Each number is 500 + 25 x the weight over its row's rms, rounded and kept within 0 to 999. Layers, rows and columns count from 0. Numbers have three digits each. The size before them is the row's rms in percent of the matrix's.

# layer 4 attention query, 384x384, rms 0.0128, rows 383, columns 128-255
148:485484524532469474508510499523520495471528514481489534466488499513464492482506462516470455529460509471501497476521474468460497479509501549507459505532498495523541487541497537512464503519502522516496483472508464528532532462518468486491469470480505492497525469544513525508506500476528571483508497514501497509523518484527492503515487483471433508474515516522511526485482506521480488527524
# layer 4 attention key, 384x384, rms 0.0115, rows 383, columns 128-255
170:499518556508477498519521487490503455501536492486499527473523482486493437468520529500507483529470570492495526503466515474472499551495474508461502495497511484495475490476497523523486528513485542505484521482497522511487508479486460491503462425545528505507493484493528514495467490465494520531480508476508491502505502529535511535505489495506466487512538502530497501520474519518518495497503
# layer 4 attention value, 384x384, rms 0.00976, rows 320-344, columns 128-255
084:504524535562499528478505528486503472487467515467520518511495483490507491450499504498484451489480522534545487492453483535480492465508494489505500485499501467468564501537495487477512499546415537532522504519505483515525491479445489543467468523490536520481499476531555527460503504487491542530484508524503478466522509473516514551490528493455475491522483527576517525471514478512515502508512
084:463468510511481482509504509462485478508496473520457492473554546470480502549491500501494524495531485492468502493479474467523500553516502484534539485462485485505495508503513508479481492512537464516511581496506526499497480478528487532495504525496518487529526511509499504516506494490461469506461500526547508480519490540506501499534420512517495500481501477464464516468504506476500535514518
100:506512489491534470490508512472488539496522502523505509543490462519543516557491518517483497502483497471525492508497523478512475472482567504476461481469500520501486481485500502458549494493494524496504444496497427469500495511486514482541506510487529507515469504498522459538446513512531523423521483503496488478557510497504498468510519488476474498525501530549482468582522427493473522481506
092:492446480472508531542488491511507417477482516488473490468516514507502486489508512511511465497490496548474500499512492498471494530561471540536520483514496467501472483491508520494552487503500435525494545454505529547500532483532518515490483466501516504459473434487489542468516500535462499511493475536499534496523472513494514498488476492559475514471497478451482533497475516506532467498512
080:495509497493519490491498522513515551516519464498446503523523485491559511516485488521516516510480501485494507511480533526553488492478531480495442494507497513492534541509494488561466510524493497440500498477507483454476494500494479507525514534526457502527545525513506501520440517444601532454510537432524440490483484516500520511503517533471519539493507470543523514562513481477486521449498
085:557460479472511519521511488472487522494505475498542493491512481501526527461505526489497482482555507501496508479481507469537503512535488514520493480503508508515470503471488507542488501511469484484492466478481543471530534491481526580534504566507496508523490492470461518433507500530454497515505512505491453508482510506478544503504453467514474477525522496511448515499492499529503505527521
077:489508497477475531513493477502507470534522519551509495525467493540518499423526521469516452529491510486512497507497515479512503480526497523474447516505491479516488514506510485538563502479496517491489503463480518453472526523517533488530505516505446499451487493483473496466478512505509519509539481470508533526510489503489503512506505489545483484525514522551495503522505531498514496476480
080:468475487515473493475509487492475487490505530499481519514521486510464508520504476522493498503546467525472505494533497498498494479474489484483564476484497496505519458532475511447460497503487476456508513512502509521500496481572439528513481529502465496520469508506515496520507521489550512556491524488518477455507504507520502487509446557455480527505501495535500524439494459496495517478487
089:488477478466522523491492475466488472503513519484478501503461507507465502577498502494527498506507514489470514510509526491470497487542492515485533517486504476504478469494517516458511478460583523473500524504500506495481510509497556440514509475489494467475528492503486473524458485555527535517523472482490525530423497504478477491506483530599512537500496500420558483481514476522496490500508
077:499502538453492521488516500458496485484512480522492499552463511482457528480534516465527482483497504508490502489507507485513504464497474512529459512504518477521507510521507516501482495504541537503499508514491511450514515513500499499503507545504466491470502509514461511522553511458541469502493537466497537507415492474486497495475536505484534480471499468493528494522521531494515496488498
094:500507474455459505553487496527497496497488519539522505504501463501529506497488511501496488495530530493527493498490500471543500473520487511472463489526501446493488471488507511577577511544478462485504464497497495490491536501473495499472499528516542512500487436472472525463506522499480474531485490518489527553499493520507520529488500507526443475524516542476440517496525479517527495525518
074:504422471500492520519526507542510503497520497510498496493500504524490501465502548495529481506514496529466503487528495473504489524481513533545536476480509511536471517509496538470513505459527486539500497482490530482510549497523478485545478493503483502484476466474468505483502514442438537448520514478480461516514492482473519496518480455478490490477509437483443504506484507525515436493471
091:500476496486519507512512522489497469507499466534463502429513543495456505526511484503519474458479506457434507484536461503481531548509453494556531524494497510517454486500512472450465492497570492560507570527509556481495481511508470472510494465516460467484524486499498496487542485436466466474494487477501500494477502488495501497505517486447514532466506459461487502503515544509481520525510
078:503490499515537513471521498475409434474534486447518499504515483495525505569479501477501474533491510485502502499505546543535468482483546495534511518511499511490486510484517507501526479497536432511500504485506448549471509498520427495495512455512474486500502510491494468464501502523530503495517520438460507512513496479497471509496562480528507510454493492503512501514503517526486549500540
079:477505496522542551456485485451494487517517514474475501472481482510499497464486476485503495503495521483526499505455499500465505448489504516503433523521504472487512498497493513467510492506485545473498483527512474521503470472493513521474472500478453492497507535484535470516480499536513493480493472519484499497477526492515506535490521488523516492529514510567520489462493459500498492521479
089:510496469508529492476472495454519541492503480527524513454515457513530521475496487528511501493530491468522503495466515463531496491521568494488472497526508493477478456507507492513519492465456457484504481514494470509504517489435483540503500551486474519534494521506512482467480486545578488441497519533494502486517513540494514521493475506519460522534504525522480503497489414488494483515510
092:496448499538506514512504485508468482513522472469542499467565519504554513514504537480500482520482498527490507487526516529549479503448511492505572492469506520512524550494509505546502515512529448527492498450500480528484488485549501523559507492495489483527494465468498503460494519481528489501533519490523473522539497492495490487493511478558491455476493451511434514470485528506482508508503
072:480510486475506505529515481470453491515507544467503518481474462492453490509501530481475530525562526510485477489511533484478514467501489494505443503506501451518470464513487535495472493525485481505489527513501473490476518497482482457474477517462477480461523505498546487474482515482506533519480483530521520513487512496507485546501421525484492489505518490475491487444511511519522480499480
078:518497518412510517531455514489479487497515540513480491544468560497532513538468506518499515537497528425520504493523502455502503519541475481491434542549488481507479503507506514517515501493500508513493527505510498539497510513518538444467510473514489464477519495461499513521518497521503479460492488473500530533491503511511517479522551499578503475484501464465485480506514521507479498502485
093:553502501526478497518527514550542511483497472502500482538489520497523525436507482504476482505487493460526497519480481492496489531508516525483488527471491519481515551487472486523460495514519593487492457510493531487496497464517554517473512485502493506490501518494483485475481479485449487482547507464474463485508499505485529524523547498508519470507486499559539495535488465491503476516494
083:513494496514517533460483477466530522510539496463514481456505533518556485469498509477483482531503498469511490497482519510497492462471551474482496502538499538499500499504511520541518465512500511489512489481507458460488472512479487455517511447492458481500520504468539491491438512556527544447543476505522479513518515514481493508538520493559514499507508487529533506561486533503466486509480
085:493496516557444487508516503534527505510473497554500512493523525497518513495497478492488523438465464492489499522510462520506503524482475502520527495486511532482532523499507477478497499464495501545506494487504516473515489506523471513460525507497527498532507484512455514530517479498490430496502506514483485462514473488477491510475558498463515514497491494502530498502495523479517561482510
087:499524497458482418543520507486486506503505465506495511506515474485515548543493522498501552503562503564442498502535524478509513510496467499506506493483504510524498493479514530498475511516552454439490507499515538503485536522528458543528496545477528532526521493531449496485492510447506497521465500499512485517493487485507470467495380484481488484515504512471497511465521532518521529489535
076:508515508507436519535518490546516447507462476557496495469477565492477486423499498460489469467431494478500507522445447512504508538508487509498466517483505522504502513488511484521521495505502500488492520495512533522511508516512535528484536475492515529485483478495504527540510517521438470485478540551479508518502488511515518528489555511438519490500505510531505532529487475493519493472502
095:473511504542496463501518489463517514496493479474489516538505496493440508426512485505477523525578473507487491510519480548476490486474488513508509500482495505488569509509486466546451527519498541454504501524490538508512515489476441556500483534491482511510514562552538518515539523491498477558471542511497481504476488468500512499489443503486508502510486556512546509470495515484517544522503
# layer 4 attention output (transposed), 384x384, rms 0.0184, rows 320-343, columns 128-255
103:502500473526475492551465504518477496505492526494539457563507462562474500507489546493497490485519488463514498434502477460517536548515514462531485509533482516447513507495493525550514513463480527486518493521523524491477513495503494495464520496485482513515495552547482519454504516489503482556488520498517503481516479539512456487462455481546546463499567509464450493535475489507476467503498
099:487489540470499537478527506531504470482527513526500472478533507437514474473546438485510501500513534528527500501499534537451524475562496511541492486533489505526461486483506483460448481565498522450435525473514494484514523501509521483512458527465490518470493484531470506542483534482510482554492467461501483523484508487547532515477505493500480489504466493507513474486506519499502458484485
110:493487543498489455495464525471507506496502523511500532497476469593512466509469506510467494525478458516528506480501502482512499518446486488468479545503521492509518496495484532517496520486522474518525485524464492509480438484509484513465521493530520495550521487492497498499511462492507549446517503489505481515476489504527447484458543508484471510501545527515515466501482508496524518473532
104:508510514490519521470524536502473469494513465477451467510551480515557515504538502492548477504540500501489478520458493525475511520539475543536489453500512466501475484504516488468490486566480458466482509503539540529523526526510468472473478500495477511460509475485469517544505496502506486574490516525506489500498517455491544534545517512511483494487435508504502513517538500495488456514507
093:497497545496474522540483479466458499511497538521485527516513508449492467510509485496431512522525486527481502474511496491480490517503498454542499537460479507487461497452498530507491447430527551520501508476485453496484506498524482536523523487470506470533485543447506489511491509521512514512519499445499508514470448521481475463487531510498514492542489502508527466465490499547526570472482
097:485513424489490433505489535486503494462546473447463490500485500486566505538456505492475538491496473509464450487519493507495511483530518538452520525436504480501547493531487506500479536529505515528493496519505530509482474502505472491511510530504508485488507486522524468505506542500472502515512487520510501493535503470532481505495509525491503529485513468527486536484531487453497490529536
097:507475466504505451505474496490492540471475486460488514507500495529505524515450561517506508497492454481482478500476477521505481511463490555468504511468477518454529525530488492523525487500519448538522479510492525506499496481487475528483520505538512508510498497451546474489515503508514479496500529534491489464517477535448512487512516530501503528491496504495506521520495490481536541550537
091:531490519529494506518506517509488484490498489512492470526544516504505481499517499453517528473537494480545526477469485478468504507563497490541476498525526474476487544502499486496501447506509470476483535494515480489547507489500451537488515467502491547491503489552513570507502512484495458523472485493518509499498469540516465483475459511516534526512500507449543473567475499461467466506501
108:532506521473527496476525481504516509473495480510466510459462525500491496481497504504533490512490499508525476569463537558507483484478460516462494480503503491540504501541518468504507462558513413515461496503500518504519480501490515496497493519523525502472485453454552506504489475512469472444493494548485498518534453498477571506547504492488481499499441522523546513477492505448509498511519
097:530475474512485466515505473545501523463477483494489503505495508452490469487470524513503501485508453466477481517490507525501494475484509524488533498511494516493511517513472504540495473490528485521509460504513529500498513485496540513519529494521499494495471499489571453482518488532506501474494492528498504483555481536470562488527479504486506502489452500489553499484482467447541510519505
109:475525493504518434500486552501483499481482513436504512488492465547542502512494492494514489481508463500506477497459490541513481540490504582504498488468486544489528506502488536491498527535480467520526486520534549559506511495478514477466490517523501521487529505460490508529476554487541483540481514517530512451503494496470508505486519540472508507496509547501502500502513472483517479498516
094:533469448469527446503503512530483483445498442465471502523518524478552501504479537525469497478475467513471496533493502516483485500489484523495512499496512481510526492498503489496495502501515477526467497501507519503493503460505494495499498504517513500475495468477526460491528524500504482494505478504488485495509505513514530497528482509466480504480454467508518514513525524450509497525515
102:510497496459520554483527473536490488487495497512496514503534522390533457473517477518512488502499533527488500551502550547478519474501480495539495441530487507517502489473513474495447491526497508484464481470518469496507541533526539503508473490484484488442475507524505506490521485543498513486471508507502490516492525500508551508549477488490480470496448458485527505490500481482508462494451
086:482472564502498558487500497489524506470521468538508551494530544505495460513528492515480485511483478535521498517487505489480526508468476517499505470508521533552490511450495530482484441475505477521485501440494492503488516509502530487508467476521496480488444460424534513482486491508482532466544491543502497503523485515531488496481507481479496500474493514520521480528507479500494465528473
097:498496479509472527515507483498498547506484505513530492505511487538461504521511548520496519516515499487498520512530500487526526478472497441473517539530503513492509520538494480520529459465509489483536498496503508498494475521501484520477522486516509506527494533500529546468526466515485488488519498511473524503513474540476432471498495454523540496493550539475496511539511505505480498499480
095:465520503501501465516471517490475524478527524458487516467528478576510463528463502485456520514500474519506516491513507521522495485493499499489489546465538523520541485491471500497497532485485495510565494509491489479470466492530467480501498542527490493481548519490516504498509508475447513505525462447527485522512443527510448499467518476502483502495558485497510485484531508496513548499527
102:454507533496471534492482528477486489475506460511511514511528522498502513520518474486472518493494509545463486468511473465469519508510519528485482487461498517515485488491509536468478514466517542509496543470467461550493535496522468457516495478509492518498498467492490445496511531494505535501522486510522522499440575483538482498520516507487519527482553488489486489551504481517498506528505
094:513473497520504484513516492528491528459465494463501491501552496521516528502502542532534468513503500482544509541462511535493495481482472525542502504534503523475511536492473509512516466480489435503492492502534539492486486476471505513476464515485540499507496505465516513489486526502545449519509511513484487497550446554460499465502483505501518522490466550462525509500508508493501509521497
094:518500518496507535495539498512490482520487502502464509479503478482518473485484486536499467509501494531493507566485545543501469522480498509520471453495513529534490497496499485460533467534510465497488497490519535517506477532480525474478480509510510508496538522395488490507489476516537491504511489510470527501514473468455527498508508462474490486488446561553518489462506482550535500480488
104:514499432482502458486507503470505479519516505513487512511443519526485524508441569516471509479462499513463493472547478473526488524485505440469476531516508507491507509521531493533540539476534557544530491515480508477468484488501490510522572486504508489564495522513479488442526463505478502493502521514509521454519506518538491486501499467515487504495504458542454509534480502494485500482501
100:484496499492507522492479502480504535503494507497514548492466510549473543529488556543485495523467515509481508510525499486498492514443480473490495548474466514510515505497508509496543495456505461521504502495458470508481470514526494496507501507521548492507509518426506478487496483495477494463517495495468506511484490517459445483480508484494514501510562507517479515485481514577519555506540
104:495516493493517516488481505495517489552503494526514501490486484466496490469523451470494520479489509492495505461516479499512493507525532490502492464501512494498484475511519482512471542530509551478528503506488459478520517531527518498540523482516455493480491520584474515508525484503466542505461505491534509505448547458534513515505476491516493480508515439493488514516486481504495473505497
107:505480527500510473497511489493506505484486503472469505488540524441552478492510432479532502521516506497556471509465513538470496460542486555522492502485519470509473483478478509493463504527495491511463490491506521494506501478478507525510456526474508475486480466512509511537475550510536516546500495503507459497521471475511540502499507571473470533491435515487547494463521499453511502516498
089:493507469516509495497493481493493489526497512495506487530476491479522523495537531494520507511493545497469480458529481482522530528503512483541517484504463487455468510492520485511505530525517566490503477523509495513504551548521489471524545476513464477497502540528416516495512479511514494557492537468528516470467553488503533519530497498516496483499493468480437505527514486511491468500506